config = dict(
    num_attention_heads=12,
    hidden_act='swiglu',
    positions='rope',
    rope_fraction=1.0,
    init_std_up=0.024,
    optimizer='soap_variant',
    decay_fraction=0.917,
    batch_tokens=131072,
)
Each number is 128 + 24 x the weight over its row's rms, rounded and kept within 0 to 255. Layers, rows and columns count from 0. The size above them is the row's rms in percent of the matrix's.

# layer 3 MLP down (transposed), 2048x768, rms 0.0627, rows 954-962, columns 640-767
size [ 97  98 103  99 100 103  95 103  91]
[[ 93 135  71 146 145  94  97 177 136 123 150 154 128 156  86 144  89  94 102 127 127 134 125  89 135 139 163 174 160 129 124 117 119 129 115 107 143 161 150 125 190 148 133 118 122 119 157 143 118 104 136 148 128 139  98 133  82  95 108  95 134 137 122 140 113 139 104 117 138 106 103 127 123 161 135 137 151 128 125 159 131 139 124 112 121 137 179 130 133 110 108 102 151 127 156 117 137 100 143 154 149 113  51 126  85 100 150 217 112 135 120 136 148 108 110 110 131 132 142 120 202 143 158 136 142 103 124 111]
 [122  90 148 104 165 147 107 114 154 110 112 114 116 116 168 109 139 141 117 141 140 118 158 131 112  82  91 109 126 116 143 115 137 121 160 108 136 138 117 127  90 136 140 124 117 113 165  95 112 115 131 130 194 161 119 135  90 168 117 125 143 143 150  85 100 156 130 160 115 172 133 122  68 122 109 147 145 142 101 124 106 131 102 110 125 135 131 146 121 135 131 109 114 129 133 143 127 134 123 115 137 100 110 132 116 104 135 138  91 132 161  89 113  59 122 126 178 134 152 151 135 149 125 164 118 102 152 138]
 [143 151 142 116 130 121 146 190 136 141 140 125 123 145  94 123 116 104 168 112  93  99 129 103 135 104 149 105 153 113 145 199  96  97 124 124  81 152 108 116 134 143 117 102 145 103  94 130  84  99 140 163 103 134 129 105 104 131 101 164 126 125 123 140 132 150  74 125 126 118 133 131 114 108 105 131 127 148 137 155  81 163  99 122 159  88 145 126 143 139 121 167 123 113 173  93 132 140 163 142 101 130 146 111 109 106 122 159 153 144 145 139 135 151 171 131 126  97 176 143 118 129  58 104 163 129 140 126]
 [181 157 142 113  87 159 136 140 139 131  97 130 116 110 127  87 124 101 133 102  83 143 133 111 130 140 103 163 164 154 128 151 103  90 164 161  99  99 123 106 166 143 131 133 112 145 101 107 133 122 143 114 130 114 120 148 155 127 140 112 133 176 157 141 120 124 133 162 158 183 136 134 118 149 133 136 127 125 119 125  77 135 134 103 138 122 120 133 155 186 191 112 133 124 171 125 125 112  99 127 145 130 140 105 165 133 124 151 105 114 174 123 120 119 147 144 142 137 133 127 100  99 128 156 145 110  74 132]
 [110 100 164 164 110 100 127 108 125  73 136  87 162 135 107 158 131 147 150 131 132 130 114 158  97 112 134 105 126 123 113 126 116 125 116 142 164 147 147 131 171 127  89  93 100 119 146  91 109 114 113 154 152  97 155 120 167 111 116 146 159 113 113  92  85 143 124 148 113 107 124 153 143 132 127 152 140 139 195 132 140  90  87 118 110 149 160 148 120 144 190 121  60 133 124  70 145 143 117 119 136 137 102 142 142 106 127 130 137 115 109 127 150 140 154 116 119 132 115 124 148 117 113 161 113 110 122 134]
 [125 110  92 166 128  98  85 125  90 125 124  96 160 119 110 141 146 171 168 118 146 180 102 142 132  79 146 135 113 125 176 143 112 112 134 133  79 135 127 102  98 137 152 107 122 131 135 142 108 139 118 160 105 113 150 137 126 127 146 105 127  97 153 135 142 125 103 111 127 181 111 126 134 127 130 120 166 126 126 138 150 122  94 111 111 138 164 120 127 140 121 175 164 152 160 163 159 122 163  72 137 115 146 111 169  77  94 153 176 140 149 103  62 190  91 162 137 128 132 145 128 142 142  75 105 152 168  98]
 [155 134 124 107 132 131  94 117 156 110 119 146 150 125 122 169 142 130 120 118 163 197 110 100 158 145 108 124 108 125 163 137 165 109 111 129  95 164 132  85 111  67 126 112 124 114 117 149 130 181 157 145 164 104 122 127 172 147  85 151 181 109 111 184 139 129 115 144  95  89 137 140 124 115 116 110  94 135 103 100 113 115 128 162 166 124 106  86 133  91 125 146 142 114 141 127 150 134 157 140 156 157  92 116 182 164 145 135 112 159 128 143 148 146 148  79 101 163 147 146 141 130 151 125 115 128 155  95]
 [108 127 160 159 141 139 139 140 106  99 134 121 117 112  85 143 144 142 136  73  75  96 139 151 119 157 128 130  99  96 124  81  93 100 100 127 136 122 146 110 122 127 130 119 125 122 137 152 157  98 136 135 117 104 131 166 141  99 126 198 154 130 126 136 147 149 163  86 178  95 111  78 105 135 127 151 137 124 141 132 148 113 150  92 175 121 141 158 121 101 164 143 113 157 176 137 140 141 136 102 172 129 125 123 139 101 124 138 151 120 104 105 143 137 109 160 166 143 118 112 156 127 108 127 120  92 149 111]
 [ 97 116  75 165 125 135 136 134 143 128 130  68 141 114 119  96 119 124 149 105 156  90 111 153 140 135 118 110 112 137 127 140 126 158 148 133 119 136 105 154 136 127 159 113 150 159 138 108 104 169 139 161 100 157  89 193  85 133  83 105 145 155 148  92 116 156 127 129 124 159 153  81  71 104 141 122 157 101 155 146 106 111  94 128 108 132 164 151 111 166 109  82 100 113 111 148 117  88 101 118 163 145 133 202 102 146 113 138 121 134 150 121 150 142 116 140 160 169 115 106 124  72 121 116 142 123 150 120]]
# layer 3 MLP gate, 2048x768, rms 0.0656, rows 955-962, columns 640-767
size [ 94 104  88  96 101  93  98  96]
[[145 120  99 135 136 110 120 114 149  88 136 156 105 106 125 128 135 129  83 156 103 173 142 120 162 145 158 135 116 126 142 159 118 100 113 123 125 124 113 124  97 117 117 124  90  95 181  73 188 103 159 112 149 109 115 128 153 109 171  95 136 132 132 113 115 112 163 109 154 104 145 105 145 170 112 130  84 150 128 136 130 120 107 131 185 135 109 138  89 154 126  93 123 125  98 165 128 152  84 156 128 115  76 111 116 111 102 126 121 145 117 116 110 150 109 127 120 131 109 143 150 120 129 147 168 137 111 148]
 [159 127 157 112 115 147 122 131 101  79 146 123 141 136 155 131 112 133 128 155 146 132 150 104 153 135 111 127  91 105 152 131 132 154  76 126 119 103 146 117  92 164 101 125 110  78 151 107 127 127 173 149 124  95 139 166 102 149  96 141 112 129 129 125 141  98 149 163 109 147 129 135 110 107 153 137 132 125 171 114 155  95 146 169 156 118  92 151 101 105  69  99 159  95 107  99 146  51 127 136 118 157 174 110 145 159 141 119 114 109  95 148 166 128 118  85 114 116 138 127 151 134 180 126 164 102 157 135]
 [126 162  86 187 125 102 138  71 152 112 132 180 112 147 124 108 181 141  93 116  80 101 169 162  91 128 172 107 127 139 172 138 120 143  81 165 129 126 116 134 163 149 106 168 112  88 133 113  70  87 129 120 149 136 112 114 129 128 130 176 127 133 127 143  73 164 147 109 118 133 155 133 133 161 123  91 101 106 115 119 109 143 131  85 145 113 102  78 146 106 115 126 107 135 125 173 127 127 147 137 122 124 117  70 110 122 145 135 129 109 138 124  87 126 113 159 101 122 118 156 137 124 104 114 113 100 160  90]
 [141 118 106 114 162 143  86 114 130 105 131 144  74 134  90 114 131 134 132 135 154 177 132 135 125 137  80 138 132 153 137 152 103 129 145 127 175 120 127 119 148  85 118  96 113  91 131 168 162 111 109 131 167 160 142 144 130 170 146 104 166 134 123 151 126 128 229 121 116 108 152 134 145 100 114 106 145 113  93 138 143 148 125 130 142 132 133  90 141 119 132  98 162 123  96 154 107 146 149 127 113  96  80 107 112 142  96 124 105 119 128  67 156 135 133 181 153 162 130 156 111 127 165 130 174 132 161 137]
 [131 122 165 130 120 129 101 133 130  92 155 166 128 140 145 141  82  76  62 149 154 115 131  91 117 157 120 143 122 149 129 135 177 150 160 135 172 122 113 109 128 122  98 174 106 118 149 121 159 149 137 119 116 120  97 112 147 133 165 104 115 109 120 115 135 181 146 142 120 129 129 137  99 178 161 145  98 137  94  74  98 137 147 128 121  90  55 134 129 120 102 120 109 100 155 113 134 156 131 133 111 159  96 144 103 120 128 144 101 129 132 104  96 127 151 165 112  88 168  82 116 132 153 127 115 140 139 127]
 [138 138 111 122 158 134 151 135 127 150 124 110  99 129 118 114 173 126 107 132 126 117 115 147 150 119 114 116 145 153  74 135 136 125 127 114 115 123 117 134 146  96 132 119 121  92 162 125 126 165 145 126 147 165 152 147 164 122 109 149 103 146 103 126 137 150 158 121 116 146 145 148 125 143 114 100 122 122 106  81  74 111 135 111 151 118 114 125 122 168 130 120  79 162  78 154 157 126 158 118 109 144 119  90 169 110 118  90 117 152 142 152 122  94  92 139 144 187 116 140 114 155 117 123 153 104 137 125]
 [128 120 130 100 108 116  97 114 133 149  76  87 105 155 129  97 135 108  73 140 120 141 169 129 114 128 128  95 175 123 133 176 136 166 151 114 121 163 162 140 116 148 103 109 108 106 154 135 114 174 113  87 138 119 153 136 169 137 122 140 120  84 110 148 103  81  88  38 108 124 110 138 140 129 190 122  96 109 130 133 113 138  79 102 104 160 145 134 134 160 154 128 168 133 150  64 118 151 126 115 103 109 128  99 134 139 147  94 110 161 138 116 150 166  96 123 145 119 187 134 116 129 123 160 157  93 140 153]
 [145 135 132 118 128 119 116 107 155 152 147 144 122  92 123 112 171 126 106 139 108 116 136 168 147  98 111 140 106 110 106 104 129 104 150 122 127 103 131 146 132 141 102 139 133 145  96 128 173  85 147 115 135 146 115 139 140 150  98 124 118 130 111 172  85 113 114 139  84 145 134  88 121 119 130 121 178  98 189 122 130  88  97 141 137 114 125  49 108 110 133 113 137 159 178 160 118  92 164 176 135 129 121 154 155 123 120 117 119 127 154 123 103 143 132 100 117  99  92 146 119 158 154 126 124 146  85 123]]
# layer 3 MLP up, 2048x768, rms 0.0658, rows 955-962, columns 640-767
size [101  92 100  93  99  96 101  99]
[[ 84 120 162 133 100 107 203 138 144  91 140 122  99 169 144 162 153 121  83 136 115 151 114 109 146 129 136 150 174 133 110 157 150 145 124 162 101  83 140 130 117 120 110  76 110 110 139 147 136 118 143 149 123 133 127 104 100 141 124 123 142  92 104 118 150 131 170 150 164 124 109 113  88 175 134  78 132 120 102 110 133 129  83 126 156 108 102 166 183 138 149 116 108 134 146  93 166 144 154 148 128 166 134 187 157 144 114 157 116 125 106 134 144 143 157 133 122  77 123 183 100 139 124 160 144 144  55 104]
 [139 137 124 148 113 152 140 134  78  98 154 129 146 150 127 115 116 170 117 135 139 113 108 111 156 117 127 130 139 125 125 196 104 109 113  87 133 162  97 118 135 132  82 143 129 113 105 125 127 134 128  96 128  92 139 118 131 158 106 110 116 125  97 159  99 158 125 112 159 168 102 145 149 140 125 158  95 103 101 156 154 134 146  90 164  74  86 145 149 130 120 130 152 108  79  55 103 111 138 120 102 117 160 128 112 136 160 137 138 157 124 151 151 102 155 119 163 101 172 105  73 142 102  51 126 113 163 164]
 [106 136 102 123 127  81 103  87 134 151 182 149 131 151  82 112 126 151 122  98 120 128 142 165 156 125 117 144 119 126 104 119 138 158 157 161 147 129 136 185  94 114 126 146 137 159 125 127 195 111  85 109 131 138 175 137 103 123 136 148 133 126 120 167 102 102 121  95 134  91 127 131 134 132 136 144 114 127 109 123 140 156 143 135 126 136 119 130 133  82 133 162  91 125 111  86 140 173 113 162  97 132 134 153 120 153 134 101 156 152  92 164 120 145 134 137 108 124 126 165 132 109 115 117 123  98 115 151]
 [120  67 145 146 129 149 128 135 110 129 131 172 160 125  85 141 105 106  88 143  97 122 120 174 122 116 148 118 100  64 120 136 144 136 141 144 142 109 121 126 132 155 129 142 143 164 156 105 127 132 138 118 105 131 116  97 108  67  97 157 134 129 105 102  96 124 139 106 121 137 117 138 151 136 139 196 128  98 175 131 144 114 176 118 115 114  98 126 117 142 154 149 105 159  88 107 145 118 112 166 109 134 106 167 104 103 150 141 167 141 121 211  89 116  98 114 111 119 112 190 146 123 121 144 115 158 133 130]
 [150 116 121 121 113 108 101  93 135 115 133  90 150 162 133 122 104 119 138 148 161 148 129 148 116  98 132 160 106 136 159 136 165  92 157 144  87 115 146 133 103 112 176 111 124 140  90 131 136 130 131 154 191 151 146 161 123 159 111 146 138 132 128 132 134 125 117 135 110 145  94 122 179 146 111 166 117 136 100 122 166 128 120  94 108 106 160 112 169 131  78 115 163 142 157  90 128 162 178 107 154 107 140 105 167 127 141 140 175 162 166  80 113 148 118 123 135  94 123 125 156 108  94  87  93  74 143 130]
 [141 121  97 152 111 152 115 155  89 102 132 124 123 114 132 104 166 133 134 122 144 168 171 129 121 116 111 128 122 139 105 160 137 129 152  69 135 167 101  95  93 131 110 121 128 130 116 119 159 144 138 103 169 116 168 128 137  80 101 175 136  97 123 130 139 147  95 123 133  97 144 154 160 119 131 138 124 128 139 140 133  97 128 119 114 158 123 145 120 124 117 108 135 122  69 171 148 135 154 147 121 159 136 133 164 129  84 135 139 145 117 126 125 133 129 116 141 153 137 144  90 159 149 123 160  99 122 155]
 [ 90 122 113 138 119  98 103 109 168 146 102 115 143 136 104 119 143 159 143 148 142 119 119 114  93 150 138 108  99  84 114 172 117 160 113  88 135 135 144 118 109 140 137 160 177  98 120 178 176 116 123 133  77 156 105 138 145 136 154 128 101 121 125 164 132 172 146  50 131 132 146  99  92 167 149 120 152 116 138 109  99 161  98 143 152 136 149 135 105 106 152 160 121 139 134 146 137 124 145 104 127 168 171  99 138 160 119 153 140 146  99 184 115  95 130 170 100 145 106 165 123 117 159 147  97 119 131 116]
 [126 144 120  72 135 101 126 177 137 129  99 144 115 115 142 185 143 127 162  86 153 143  85 174 139 148 136 102 147 137 128 143 108 102 144  86 156 147 128 110 132  97 102 122  96 101 139 115 148 121 144 133 126 102 126 129 152 147 113 127 103 111 194 120 106 111 110 125  88 140 122 106 129 155 122 120  99 146  81 150 105 138 107 166 112 169 104 118 115 123  75 128 154 151 138 135 154 144 137 160 136  82  98  94 124 110 135 142 100 153 192 135 118  82  91 131 148 112 116 136 114 112 165 177 123 136 137 123]]